Weights of a small transformer language model.
Size: 13 layers, width 256, 16.2M parameters.
Each number is 128 + 32 x the weight over its row's rms, rounded and kept within 0 to 255. Layers, rows and columns count from 0. Numbers have three digits each. The size before them is the row's rms in percent of the matrix's.

# gate: layer 9 MLP gate, 832x256, rms 0.18, rows 336-402, columns 64-127
# up: layer 9 MLP up, 832x256, rms 0.188, rows 336-402, columns 64-127
# down: layer 9 MLP down (transposed), 832x256, rms 0.177, rows 336-401, columns 64-127
gate336 095:185144204139166093125145080076143129161099123118117131047154088145105139148055088120125127158098136190156119132141147100136147144103129127101146182137125159170113186137091116124147136231098117
up336 091:136094143069078131178161133097146134116107128142100102115114124172124101103166158146140145125069130150092131099149167104139088144125144088116139147150100140144131107152153084147136139099141095
down336 097:086120168165111083142150126119160159112114135102122103097156133131100131187096104184155098167098144156093138099148128147143086107078088140137138156053150094115102102091111152118222104134124140
gate337 102:123123148181120147103083150149079163198143106146136096104166106106166085160095158180123102081096128112118164166128155066180112115096136103154135146073101122112085048126086198070103129167137168
up337 103:159114146114102136113031136113147172175055146126156097162182099103097108148104097189136123088126135136140113153131107085118095162165112120166163097108124080089144103164137137135141114136166137
down337 101:126111151116153156215090101173148104102127123153139103166159130180158149099079179117184151092131183076112153112174194106101125148146120110114128132178081165079163122179144121133208178064090107
gate338 099:106192161149110163123130168168142143101166111114130122087116114087152099174161145142143150155109132109187142118138141124141098112129187156158084166149148140134088098072112159069160093140094084
up338 098:101125140199212105068161105119092143186120171102138095175129125180138172083089073116131092144134140139062154089138160105115116096141103184086159130132114143157155111199117129138071105134105120
down338 099:090083077121165098137157129120112088086084107171139109108100164107151085141055149167184161158122115092112159126151139074127113123115128119185105098157120092088134125103200086091188085151151156
gate339 105:128074112151117098109145132120077080090055167164175147102121132157126194141130144115174087141158109125096138097175097141150159118146126075140142123180096119197129125091112101109123156141113184
up339 101:129121123119125147204171143114165129130090148124095089122113126116120114128113188157117113160146134086178159103092130121155090093174175109149090180076171122094222147126149133150111131170109158
down339 098:130180088087161087069090122177081101172145142065062106106125157164110163105118103151155133135125116173161182179118181158169079151143158179180156125103107149137130075116070149143076108147172127
gate340 094:103130158150144127183080128145133162166100135089178156094162067138137070065129115129135148060030116130165071111117166132139099125114131174154135128148075163155139112208100083110130180097108149
up340 094:072142177124119107103094130098140127124074099120095120090143146098094162108127096076104118140129125139145162111135133199129104090084168098139094137128106184098142143138195144129163089074181127
down340 095:077154086101082194106072142144101187114169137120163190102153091090099206116196095136122123176069158122122179116143136150103119119107108131101118071142098192158109113134125087161150095131072102
gate341 102:141172141145134118133092124088148126178160158104187149107126140142082148123168141141124096121126078080213137120140093130123189130094117153129096154091141121108113122134073154113134152124124124
up341 106:139148104074149119091118098150162196094172116171096150163140068094064141111169088094129168110099120067122103085141150092132159134136077146135095182163156037110087097150117143154087147092144123
down341 104:149091156147152120104096117135114143138107108150100108164089151144133152088114091181115233142088143150093159107158097078176140176144074107167152155160129095072096170154155134159114101120128201
gate342 100:146140105195089143114125110150164171092115143120141109155149084089146152149108123088100167113151151137126090116112114104148047126125170147142115107134111098160171163128106062091183051121148097
up342 103:121165138079145091145104103063096124172098134146148163115152145134172130124090126152170136133132090075117105156131148059139168128153076058145189106046132191142101091132161139147138159129096101
down342 104:174110150058127138104108134128075102158119096122196166138092147143172164129216149087101142132137075112128065166118144161115099148124071064096123117114160050105082064123185110131183150137100118
gate343 096:225097179126164121184113119091111099118124066106154117196097124070139147067174110101096120176185110104104116174077156123133099117133159168080112093120151133152127207125127077125162114137158127
up343 094:207132157096141134141155160064134174115197098151110112108105107133137108073133159150152162124096077172123101093111139154148101175120109128131129162067128092146107131114117153087116139106149117
down343 096:149105168109109133129150128138124141106042156110158108110150210054142163124098114134140106133093165169135069156115132108125104129141097096093159121124140142098152147129118147124188104125098154
gate344 096:161083071121084156159122150123126052074117134141198180173164191122142144109163107101153102163119128121155170115191174132114131176160094114064107080123185169165125138153149142097109108057190145
up344 101:136109086122161120193120134119078118095131128092113092098127129097093074157121084102101106207130057114109168147142103146100114086155169160145153155140115159140133120187109123089119073147143183
down344 099:140137105132151137097089098098164123159182113195119173164129132138154176150191133102194114124112096142089108147148077141134195150072124175128158123078086111150144132151120137084097152080085114
gate345 095:168173156101150096145160101117138229143091151099132074112149114138105138131124119163150125171162161095109112147151112109105110114120106106075103080103124182146127150139177081084103149109124150
up345 097:149137135093126098131067146090097149184114119154164112133168165062091119169088103155161136160066189094160145092176089103122113150151081101106129107146159115099144158123118124118094172142094139
down345 102:147099109120104106114138167191154058128134093113095089126122129082124128113111116157139102120094114066100149165148222084153090110120121099134083174144085068083109097094146116131137181090143083
gate346 095:136175137114127091122116095108083113146104157050111066103167090106129088151082124146095139113101127088162140105141131079083100183165119120120094161124125126086144082128106132166146125162157154
up346 094:146096080105192116075141155109137143075104132166194185126137090091126142108091168116169151154155134150204087184118060146138134094186138166129229132107091114187117126111102090115124123099131156
down346 098:165106124125138170099078106061146167125133152121092184170060080156110068225105084105139101082071114174083140135118115093161124154093108124082144132164164104067097062116052112108206112135134112
gate347 091:071082124161168094153152114140086109127105054128118177090141100056085127059121130062141142092097152116114150084171141104132167113142062100151134170146113107147144127114101116098155170080170188
up347 091:156130136163070079180128185093122107129114098156158192111164110137092154134167112097105228160166115103139091102093106125099092146215061194157160172111196086149108176113126077146170120157129178
down347 088:125115120127137104097155100086099122117163163115112100156128120097133067101120133080167139148099086097112122109132129124135115103111183122127136144109089123155191096097163088090091109148085085
gate348 099:052160150146198101215142151180111135076111129137077125197147176171125100130065166101098116166047110123127105170170145106145126210150088146138068097171191098178176120128159082146169138104148129
up348 103:131108091079103129106106078074135116091121083134151157127138122087182150101061142100111047197104151066193114101043107087123154233180092164115128116102120161138120124132158106178126109148103095
down348 101:138079175143150116153118112074098118126150168151103166171078117091082193110051177093170090168136161102164045150204109128187124135089147125123183075118114153142053077075167132089149118185121128
gate349 094:191138111078192193145107172149125159168095169126080090049145122086165124123147120128106182120149066153131114066122122101079144129066133119126099079065127152134148140159093105092216058100160122
up349 098:167120104165182131086194083113131082128154154194109083122085120081125101109127086124158150161158165112078091092065131137176104098166151161165122129098091138115073075117129095064170102101178117
down349 106:156155122108056125062166122154111087064167056143112160111151108113135141123202064077179126113162093109134142134104142127095145119113129127120064120067091126187103092110190167087090145113100115
gate350 106:110125120113127191139116122183128152102120115173128087111092083177106106105105135168128163149161158074167181125126082101120149135145102178116168125154158156160135163111160126147166080109070066
up350 102:054103132034126160096165202123096118129165100079084115150147127102138195176094072102185122093139088139189123102131139082107082141115077139114172173089138098158101167193098119140115183116129102
down350 100:082146117088126178098175153065155089097130108158155138158090134125154131142139118171089117101160043134109132170133150143091175118143122177089131113117155175127124176153120185173118131169166042
gate351 104:113117082102144165158197056118098143147157116130153125067187178110127112119057125082053183138117140128142141182095112138173169108105104134197145115121123143160106113108115120103157119085128092
up351 103:073140135132165115166151150112105217119116119102174139121171154102127139097106118151087055096118127102084170139197126111142156147103132109142084142145131124131144120069124159096113146183129184
down351 103:155094139149074141119144142131127109114117066122129084124115173135093050098093146138110141128084104173134191164135140150152138129167142104117104138083147155090097117118212112103074093147125095
gate352 104:137105154108137132180163140116114123147086133170109148183096134095086164108150094143148089092206124098082111099145136158152150088168114106167105130146150115103120141126119116152101086060091181
up352 103:124152126173084102137128136086117143084109098170111068167174111162083138096160142097161120174158074114102070121029132178136190129108107169113120104135102135115153136127144103176143147126085148
down352 102:186112124100145197169127183096124111159119133105135051127165123137119137114069124093057071147123117169150121133091159144158106058142095093179111146136123118157126178163137087217135132111122088
gate353 096:115135124142058117155160154134152150114158085096098138160168137103146113133159117151021123138106088119131125086120085149105074160129127139151150189115143188133072165087070084150179130113149130
up353 095:127078121119128066123119064110116100099141137139091105097133085160119131160125152126134142162157150117095175066072148114158144109116124129126098132222176108143131085157140109142083176184180170
down353 096:147154114165090110122102163109131163163146140089093081111127168115179116202077160112146101081129130136146143127137140138195126081127143148106129128074147111127122125114169109170118111121109145
gate354 085:163104154080153094151105174123136162227055178068146141101194166132118126147111135119157111137147104143070099124138027121142138129094136107118161136117056074167167102140135128139175070141143123
up354 088:144126110153148141169066115106128124109129065094094092134183130000133185115114102081194107149119121097089084117148072130159153126132071126090120126128091148076152088115108102103181087159129145
down354 090:210117118087089070099145135075126134113088193149162106073157107075156104166081128154156193154133153113148123166176090135113136157141102128064136142144126184068132159170150148098105136151139141
gate355 095:097115202139144123171104116159137083175187131149088112158127130118138099099121116132140134134125148106103150145114126146087149119105140138140167081160116155164112101078125125086095114096152130
up355 102:160116104181168134105125135150077163131104116112120149081127132138117169110090102145081122132123150133156130171168086147084149117125117078115086188152065104119112176122134122157172133102087146
down355 103:180112121151163206125148149116146065174105116107130172074099123149111124119177113140151068125132108112138167131140122114137118133164047125102150143117145123123123154100178188133147122096113138
gate356 094:099118109040088117079141152043156130130124138054124137139139125098086137147074015096136100076119121112159151151116142067110157086093097123174144144103155129102129161142177124111137129179111135
up356 100:160170067127077149072152138114100098050124153084102122229123148140140167118178101188117096099127117134114147141166141186097172111080121122168190163155078134132151124162130162147135138120112131
down356 104:147130087060140050089121127114133124069114106093096117076108100109136100165185082184111123148179134155175132135103188152174103125153130090112063140122113071137139088156097082128194124200146151
gate357 098:128126118133186108151187165133128137087137126200139165113079179112149192125138142152135145136183169143105111109166164080130150161113120116102154141083149151185161100124144139111195086105139155
up357 100:226122097136111082170166117062145138133090152145111145158141131130121201114123109092218142142109046145163147102109164164110066189122099135141170069051141123089118159143181113153129125100160123
down357 102:143091108151139178140146180152124129113106137101104110167092113115158113083126112149180152127170173132135155086061165133177067178115132127154079136116089089132127087162162188071095112133146109
gate358 105:123130101176147131163198113140090166139147134136102153145108194102149122177126065166121154126190134145075103158109130119105172172165138130115054174159158098130052102099212158158127130163128157
up358 103:124125126132134140181109141137117146151113119167136125130113137159128113144112169148114134151171123181109169154134139167129120150102124134157052141121095136070125074091190172112108134183172185
down358 100:083086073135175132097132117115136152153194110089165067098145138081082123124172094174186100131153106138112158131125091157112191147083171059144074119136126155112142096153117181099102118157089163
gate359 105:149166122112144117153118174114176175125127106162143135140158092077153139137129156127096146123139107097126094155139076174116103178100164176118145124120097131127114122156171116124165068115101156
up359 108:140117133135095130096181121135126155156114201135086184118085121046113154145179089142085139171137164128143137165082110075178142133195130140157150060068164134157139153124149134087127093172100120
down359 103:171132105095112082109132133089136124078080155158128137181134169108110083098147110133123113137153122124139191114153135027109171152122109116203096067129169119165139081095191136054092078163175170
gate360 101:110111121120153148113165052137148156053100109161124097129126108147109094081186130157173125093078086112162163140108136070179108108156091214135121138137134110102101196163161153091128129133061081
up360 095:177147093086165155180119151146066091168067054165089255160134111123105091111133117137109093167195167100161124143146146105170135172101103093089144118122039131133132168072136130136164106104147124
down360 101:196119144159133123165195156107112122153136108129111178134062124128179081169146100151175127115162125087129133098102213174113124141163169055153146157136175087162141125110181099105102195148163107
gate361 104:098161124124062103140100136105097121191104131147185121173181141108109093122076178156116121165101111146153110183177123124161124145155154149113153094156114183081106156123111164111159190115154092
up361 109:088129144103110195064069097126151130142120136146126093168070131121143111158066138129156149132160155090129176121040180100173109091145108150160139137098115078174146163096144147153085146098128048
down361 102:115138135134122188042133179160139126076170156111104143155081115133119138165128170138150115176170119087055197091072128160189138087148122085110194098074140207123072107111114118163101109124113095
gate362 098:162157122105049175138138072153090122086174130065172136088143089206125109179164134147139107078191163206122076121106204091114138095091100160114140052175116139136127121103099106153174108071172125
up362 102:079155118164116164133085122086133157141121130194146131120115123081113091197109113135161131119127101089213138133154122148121081154101136154157201117151120145158142127146133124115148222198127091
down362 104:154146189129141142130150106083165218163132046135144136137106156156122141116076074099127183117124153097113144079090125192102139135126091199145185122158099130114172151131140208134090178118101218
gate363 099:179193079126072101118057106189135133125097147157127147155187195126077147136146125072100094175083091094134142164169124173125150125084115135083135119163146130132126190112108086171068102141120125
up363 105:099144108088138109143128069107154139131079106162138156115122118132103132152175144072133118142141131150132109073135112142140126132136131142129145158157136098157174148160123095064174174095133089
down363 086:164098114088062165129145055120098156161159115127129143114179170077088181142110114119104126107162152115153118138102173103170105138115134138089122114141206094108124123069113037152121153166135126
gate364 100:157147117157112171126134078113108115140092099154099113143066145140100102120076111177168098139170183096148130152121115079174072131099099167156133105051143092142145164077095172110145134159120123
up364 099:134098097108146176110139120125165137114129126056110181136075116146142117144173103115084106188134120150097108060110148146135155103136076088158161102069084109152112211159192145100116122124146107
down364 097:177154165101153081180062151120133145114073136175111095068164080109092208176188135098091168136151164150152136192176110180122146083163176091082173153147115144131099154112104059073167088077147123
gate365 093:114108155116169075125114125190092132151103087075184108091172170121125160147118164095118126108145104134144134146103119182093157138109073063181044127219133142112136141175178136137129106144138113
up365 095:152063179110092136101132170140136119091133158153147073139132075113110150136135177141141145105122157085128136196130070130076166077171118170072079164134133117195137166089111080095127089097091139
down365 098:160143104087109152098110131117120146112128123154150071134166097077159090107112137166148144147089161093155063180151120112123132224143077156118123105108125132172132073091091124081174105148150133
gate366 099:122154155096153150104140103157106154174146138109137092111076140122111145129127124073138191136096064125159102075201131106132088122087135131085165112112118163121131116167162159088123121123147110
up366 094:135117138130116141153131098140080147142093148175079129133168158143125124157181117139091128057123095090106087152159138128099118106216149126139157121094140166049143111118140187082113092110114121
down366 101:126104172158105071096149088071165156099108171117124128151140113101068154156107153059124115137195106125071132160112110157207166084097136095158110139151109124155108177096155132083112170124046105
gate367 099:109115086172107082141117120194134091082119135142093085131113070136109157130135150150099132082102140123102154136151084145083125058095132118133157180104091134090113141134118103132080125111141128
up367 097:138201088136149145158080164181137088095141151128092134127022114075115105061092118184141061164111213135096108146133133126111141046106101074122130140128137175108165082134126068149128146146106151
down367 102:146076125092164150123162151150166194073217129135145165119173121187155122174076063127114119084223101136101075106165143123115087065150137149128108089149136179124102133065180153138168078143156139
gate368 094:082160120129133105194089165169105176144137117078150130161078145126141063068095124156114098116136149170105143180117177134105148101129146077129068144095122136096191158103106200190165050128129109
up368 099:119114148133162176093129127182127126187130114122155096167152097154160159144141169054114130139153118159196086110141131139114189169147108158157163215208152114135108073163133109107106138057147151
down368 102:142209129092044071107043110055101147138109098121091085155073141110136131084061126196179117172135148150087166147109106124125150167099126135126114105098135153156201162119082120130153129172152107
gate369 105:107100088138150168142094150160138169170109133128128127118143098111134133159120087117094130180173059088153119130160200176110150112138060143174067159132149102107174147121134074118096113160122116
up369 102:137136121154065107096125155104183118159120129173161116159065132079122098127111132136112107169090232136130140076130067153155054097159166095120219120107138096115124109129200164113105175047115122
down369 103:067121171129082119131067146158050124127115120155119169166137153120074122141109121196127104131149134066200095102147115108142147216120138126136181140125142134176131087121129193121129128158103119
gate370 100:108158107119166153169047127125115141124095107123061168124061077164087081135129091135093141162163107236121091125049125124175128105114122077100141129124141175123079151156186112094086147108104193
up370 100:129160098122053086139175078104111138120118115127164116174161064108143150137159167054142151098156108111243132114079173175101112104174139120131086102113150124122145098136087123130100122154150084
down370 102:107116139127096077101168147115167139117140187106145141160138081171103091108121105104168114091096139130166078135094106069135110174164204099090068068110098137111137189085154140110157107092134103
gate371 101:107111080170129124072166156217117138100139154151145114170087173149118159110134104049099165104183112085088110157086106097102103136112130121102141092152144105145136160154184122128187083131033115
up371 096:168100090159175102120107142171131098134139174166085144107162167095109099120130113156126185099131087178122086110144107141086161094148136172111097118112116139110190128127101074168100147108149198
down371 100:100172155146115151104155119127148134094146104124107153118147112112139198213101207139108165143141143170203124139181189142089083114084130127148129079049115121083085161098076075168105098155121092
gate372 092:136189169142130134116183088142124146125079222171111133130108108099103130155114084161158168097085200119131133109106120061120125201120123154120151085084167072107142128142082155050163171096080078
up372 096:120150110087123147135102160136104074140054169116144086140155158122126132122124111136159137164146138077140092165108096121066081099097141141132156041115159145102098161151113203100149120129128150
down372 096:195123160197129129179108124097137132108098074124127114141129128129115107124155153110076200145135138110111134107065136075081154114106086067138134142190080107140117170129157125173220107138152169
gate373 093:082178171030131071102088085118084169105137157130149155136143112181190129109141119092122136133109084119156107088145096128138128190112146111143131114135121143158160096162140120111173108149099090
up373 097:116183100137137137178092104129098141134161082169186095155103141178167111122151170124134111110131198088178145107126140141186088110068159110155111131036165133122130164094094133120109147199084105
down373 096:130176138108078101117076097153082128099140226140109128143139153121119188178115137185133083103156105158162105082096132203119053089079140084157115100142109093069198095156153159085079138112108205
gate374 103:135143112073060129120196138101081176063160158100132129123199129114145162058166143072170127118122085087179079148138118103124115101132118168231116075158150195107156125189154137110147109176183169
up374 105:139193090106066093164086101166159195145110165165122176120097138104120130108133123074140137092108092181157070145196147088176147111187114148225102095148121119123129092161137106156059126138120150
down374 104:119113100117072130106151102116222146129128102177143162169146128133166244140100160175117087110110141155102095184147157096117124143201058129159117111123150167157151167173115143143084171124116125
gate375 099:069088094206160109151129145143061144135114147133117109086129198104080075161119093122160125144112141100104143153182145111088078170151056091100105180109120115115167184145079110144113158108102136
up375 098:123186133107083126089073094155138135094155162160098153154125146088142100144142095039127151129139136158101069114120148109152159120121144111141084161107127076150077140136083204102127103081131152
down375 097:124130138160111164074065076114136149126138170125094132134164151135102127156106142179145170133142119100038122094110134139125169135154115144149077086126149167139136074115162111119104120092140108
gate376 100:155195110139118165091180160177137141119138174161141068112104194113117154196091157112176116143117136152166080117115138098086117183108030191056079087078115096170106179121127140129160138064150152
up376 106:121117186132156133144107131166150106209137128160109134138184116131101126064078186092173095145088138149087108085122150135178255086125186118129121130183120150131137127051101058129131141137155120
down376 103:078145077067189160153143119138151126142144080155150122176146152141115078042185066108178088079151090076102081151118126112107111111125150079125115141131161124130086177073059102150105084128131106
gate377 096:178131083095146152141089108120129117160132092087147104174134142162132114111088117140101141120162148115135097116102102105126169155139084169160113077104161123114137144130127141159145139106151106
up377 095:098121136101123123141143107146113094106112163055117163090087094143105210143152119042157102165105059098110130135135151128150168131141053123134109109142105107130136109084146124082101160133147067
down377 103:064117167155140159183195130102142169143169143109147138148139096117087173149166121107139100190160139131155142133085094164100039147128143099138110138130135100140121141093086178126195134123152176
gate378 100:141111161216105093135124157172129116134135126116138172186102154114144145175155151098105136142070164130107085096129118126082199133148100110160108123126127099089053101214101127126150140163130127
up378 091:145107166178074098119083191077172143102145125138141132186183132150159127146152178088137101097112212065105115075117152108150084169138087133137114110166159111098101151167138146086144134164160130
down378 098:128130205137171120110139087098077094106092136161139107100140122089163143149066127118079115146113109171167112137113152085111140135148148117098116124093096108077086131128130150091131090133121173
gate379 099:155159115188134098105099072121122114136138094166099101167109122124083105124159149128150136122141154128170106152064131103105136153044088129144101092134139138090118068087109178135107138077104156
up379 095:107076089118148150115114139139090113141133113169130170119109078087104136176099113143134091138120170120137149139100151106109112134091122135118101152167130103149086119152147133070140156115162117
down379 101:186125149106119160119108071129085142157063078140157144134139142193170079209106110138075158103133135196138153107143154102144153102093161110154085138165126111093082134131148143166136101172161132
gate380 100:145157145172078152192152125141088085125097168101101133157100077133175149072150133128082091141120094108078136099136145131137146109153122174128079114150155056126100100123101155127136131073172142
up380 104:150121098150101134137153151157105151196165129118175154137141196116166107123226108100097131167058092134089097108131148069116097090091165089159096063139153156156109101120122153081195088140123088
down380 107:133078146132114138189081148117144104046136074163194210085138122136102137154122166173121122138140099097121105155142163127123101174124174192124168115169118135178157162175189142120094089139121110
gate381 101:117107100156094112141124140117153173174098020123053124114135110133132139059079159181142143173153063152169135115113090146121130193166144148153196150134119136142125185108099100106138101078123133
up381 102:077140096147107161097117101143104137166057167168179126094121150100058111114148142134150131145114183177154110087122185172160193097150151102102071143144133094095152153063109101116113158124097097
down381 100:114167126101163088108161142094108152105173126163101142147123169151116107090159138085110101153167175138148178069164117109089127100186166101113161111105171166145120100123108115141083114142093180
gate382 097:145162180167073109090119121113108125123159124116129174129138052108152141135135133119099096130167175093117136179102105108187095151166147111125135070081092153121141156159116132161060123120087161
up382 098:109156073107110162127103149146171124115141174095133094101098178149136149076154122184121065141174105129182175143135084088090115140146118126145127184160158179114126144134105142072075154134180142
down382 093:196133088164159111141170121155098151106112179118129072097110154140118135100111107174172156169179213174132130119143047133110110144136138152149165124115112172117131077098108190163115103107108144
gate383 094:149103125190105089077151152140149192124125107089135116085142156135133085127077093093057180125121127132124150169116110125168124113111103120100139080098115123147155129202158133056169171167085162
up383 096:112071152116130098111088123109141124165122138172127113140101182125177123095144143192125174121162128160078088104128194089167093107091079196116133152205111163139125077168122191161103135115131101
down383 098:123136137112172103118079124117108160159149123153100108121111103129177103108136177120128118115116100213091126094110066135117133148174117095211127083133113133122067187085095162129135113142118148
gate384 094:111136154131114110145119154142122148156160149143117156103065158123156112141112109073101042116162138131154173143160130104143083115095153151115071074103173160137118171075134122165097124104081098
up384 094:149111184175126115116137155110147149092117169105156123131133223113108084065115094143126029118143054131142135152216157182130135155145067099086104077128186185127131133069133147168094115125071209
down384 098:121125139183093159104071146163105157144085132122086131144138111192126113072121096152168116144163052174168101155168120174136141071122141149102073146097145162137136078136149133109111134122113146
gate385 098:147170141125106136073144125104142128123138147124112091117166103141173105200124152150143097110122183128157164177126135119059155180151161094047139088156185132130132137139134114103113175128058143
up385 094:122117112177156118183122115145093079186140083138139145115120184079097125180142148105123128165088147136172172201151088061153133149147113072106067101157136131114143179113117073136167135086121110
down385 097:055130056125130188123107105169119116123126114105115151142044130135132097149113144091142094126143145141176155147139146112162134071120195139171094118177106082101122061172150075136145126149126161
gate386 103:068166175192095119114117130099100120082123098093146108163122130155135053113128120138132146121157090167135147180150136085108103037188175178149087152108133115106181109101153124151105138171109078
up386 097:168094128089128133129144173181152184126116157113108160100106116137082067123118132188095165108152105131139152177104108150142143098098209175150183106127094156191126091117086171104159145102182084
down386 101:107170145125075100063138062138143088135151115129085212174135114116077143034151139124106084116140148113091098113066103164127134158173103104083174101122114104138116136121102136087213167119168095
gate387 099:115079102133078099123128066124162108114140064118095142146093142196095118172176109087125137185149134148118132117155119102167174069127117086103181083098151156184127119152103143165145110123149173
up387 102:165154146115158086117121103049184138089177090136170171148091069159141126137162125213158170128066136109135133128149127157133154088167122132048151102077127083084148178168093117104142079088083103
down387 105:136120142202120107134113094165083072175129149158150069167091131105097093154063108140164153122107144107207087106163141142126064099094106092145107155105124107123101157121115081145088082096133129
gate388 102:084169132091143070183084122198116122126141159152098142139064165117119126139156131126133080144094084132157105105072101117131157118115139117099106121113188113106117080130148136122111143162087156
up388 096:065042111129157152148134143151103137172160109141167184142160107105068115163125120128098088121093150175122089098130106147130134046075142112110125123255130112070154113115100128157171096159059146
down388 099:090146129208109128103157107144134102165078111148166101138109162094121102107127124117143136118149171134214129076119125145089145110099124126149134152139139084097097143092151172138107117180147078
gate389 104:128148119193097182117176137198157155074139085133163100117141122145114052156177140174181063133126181110128149142131135150092089139154096116072132204120147141158110104153130123187173126151114157
up389 106:100143182143198104158068149082148162175072116092110118120061116099113129139165020146137113086140068151129110125137132191112103143128100137162124099160099178148119140210113095093128149153171079
down389 104:166122192133064166129149089114116123155118178145113156163159163106135195114099136133086170170137127135118179178159160115077126155124124092133108118122138080170077104165105202127100122116124098
gate390 104:133163116119124150134189051127123088094113141127116132175091165124081143124142128131086103167101156135098110165125143154107116070128142115064121118094114121131175128083137128083140194110112153
up390 099:169167136091104103087139138121154100087162119130191147115152107155183090084100121130126082140163080144197100142089127103115125174173147123177194112120143152110112160108118155133154071097199169
down390 097:141115167126129135122117091102117153106142093157119094119123114131188078168110157094079139134086143111184121134163118137172106171156116178162177193097064123137155103148063111169123138101127103
gate391 102:115165103126096121150126151088086104175107177108160090149093225147140105122088060143184130127099181167144143113140169062147127120114101098122126086148144123107134109156141117139095128131153050
up391 097:127148149107122109105122116077148093137088065137101091143169187095108098124113135171126158083152077114117132177127123172150137135125111107106107098133098111120108059083117065108126109121060083
down391 110:124180154140209142061147132119144102125144131149184133133126119140108106152115089129087155113074100113134184106055108135116121120162139076044076150054109124146135107131123140149057168077143166
gate392 100:161127113153128127111117109095124091052142193085073133125102042115096141111095146150134088126157105088131092166079140141087164066144111115156089136179070110148071126141149120164090151130189126
up392 102:171174123084124162107126078143148158146171136123095163144196098084102081082126153085116193045133130127095108141146210088145183114156103052130086144119103134119144146114131174129100145136116183
down392 101:072150027138117059133101109124161139143170158112151072119139094122132092192147168124124130129147074203144172094130183100141178093160144166096114123170126096159123109088114106108073109176123173
gate393 097:116125115094155138128089134089094147076065139165154118064100138131154191129149154175114144199176099157103135138088170112202077169204158069094102168134159128091095145140147125137102117114135112
up393 103:150099137131166142137084114142099115130173123157187062141080090130164166072142122169118112146117180190136124147190149093156118178190110025079124158124180150112113127120143124096101176192106136
down393 100:151101071152194185175116083130162105108136106140130120160133170143107137173159119092153066118066092116118159155145093067140123057095158109060128142111168153123108156125135122118132151077151193
gate394 096:076140134053090114071127168209123153157131107117130141144100163205138113141139114082161121145184131160156169149068149149128135075130148157163140159118127170097116101146172101157122138104130169
up394 094:134133153139122112151106127112092116135157154144111133095162096166196159147161142106181129134135132127133159150089094134127106134155102109170093206128153177140100115124098073110132200192148139
down394 103:117105119148167091140082164118184089107135133156111155113087122162132126170137082143170062084082135166127078067149140085156123105081085092157080138154126140184114171106124161093238143111108118
gate395 104:164159113173125152111205083174141115098111100081196151126141150120168117155155060147154118126110080170117137167091180153169129105091080177137145152127149118108145095082118126104176137128080101
up395 104:174163134117145126172056144105160159121052118124137130168117141085170115098110111154140187123159117128074151129151140088126120134100183148114144115065110163151152156154142136092116089103156171
down395 099:127078062134144106161147184138143118092117142089083154086122088188121130160088143098118096072106147149151109127133108198133113085101168073193129132159150164117140138169143177124073186092162143
gate396 087:106121085094135084119127124126159183137177131102106138142160114119109182137171051119150091104086120103160119142136178129123198143121093087159099151151065139106124129122088095065089139143173128
up396 090:182120128098185191095155122144128119119114120116148118124127077128116149164165153099139165095079095102165098162158094101201157097136107149103145083162108120093082156135086158151120068104135146
down396 092:090128101110067063155088134129131137144159154152098096160130150112143130098120069150111113088144119136148146120102204121079157110117147110166099157135105179117147147112143093082152191133137115
gate397 094:144102221154114107119118136136095169137123103186137142133149090136113060185133134167081160138117080102145131160134184066167128116111079148167086131120094113143142135099167125058092118127137164
up397 093:103108080154109099122133111168066142135109158081084095087170166180142108105111097045112143109149070100139102105161154197107162170151130167145118153164065089100111119137151104123104093173083121
down397 095:153077187069147101117146175095201128107136126139157082079159107127105124100127155154146181123130154125144111149180119124116094126147116131071157102115115137113143115125162119105059184130110144
gate398 091:094139146090114122111141167077123147131097068018141141117079164142114101142087127152143163142129077150065055166083159153130132159149164141143158130087131203075151127092140139116110081158112086
up398 095:066113105148048111094081129156107179110151153073078121143192060087127171136120089081146163088122142134152117151110101121124121151146128127113155132146119086157081150093061157108158123140090098
down398 099:150145111113096105094141113204096158156112106204141125166115159177188133127146085187130087092168152175148165119122118135095142108139182140091071085124132101129148142126126061097211176099129147
gate399 099:140164089095135141143146147141109099091149144179113123165100128124146122150101093096064080122134070138144177139127127116132130142145129110128191163113079120102082106152176087072155145106176132
up399 099:085176078087159116143097109123087197131114105178134103067129135111180087153122120074087097126191107147126108151127159150102075130157080147176109140117161152123128078055137140151138103127146163
down399 100:122116126082078086114129120121101141123105130138108158055111125103094168122145127133117152133112056069142076122115167130116061161139105105160165137134118146147118172075136092118069115097118106
gate400 094:076079139139069155133133178130136101110143174099130146170123111163157134118128110088134147116182141167108071065163103133113151127105137132091168178121161153074136098151161096154119099105110129
up400 090:174151109141107074157099083118087089147095123149084132137129107148125206084089092093122192131110082127136119156086135160107146123164154071164134149085136133106143119097165134131123111082186144
down400 096:153136105177102165124173111106118114163142152141119187100103100155145122138083124114087139110142107080097160117172163203091117079091120117098115088113133106064083178106045159065132131157140157
gate401 103:153138119191128131101160133144180117104094133189164128140081115095107091126122138122150087132137125081153193116147100139124196131141188189173125110127143144176150118197192096168128100109105133
up401 103:105047088107123195112156086128118101080116134095145149072128149171101188138134082083123078128193155079127150150100113136110155129165104070114077129073134127128168125085127114121073099125150185
down401 103:135169105123222106123242127089151122122155155166103116080164129114130100141131126127102118152112134114117124176133109128109151119138118117090075096129121086098178088174125205117112129150142134
gate402 100:090150128115155149176115140141119146171149153132208144118067116128153110129071129131139115184136147072060132091143109128123148102169088090169168203141104143136146094096091150148219117119141158
up402 094:123124210107151098152143092145128113080066106154111121098110100152102165140119118146148108137060146150109102076142113112161095066125167135090183116180144125167131153151097129103150148121122133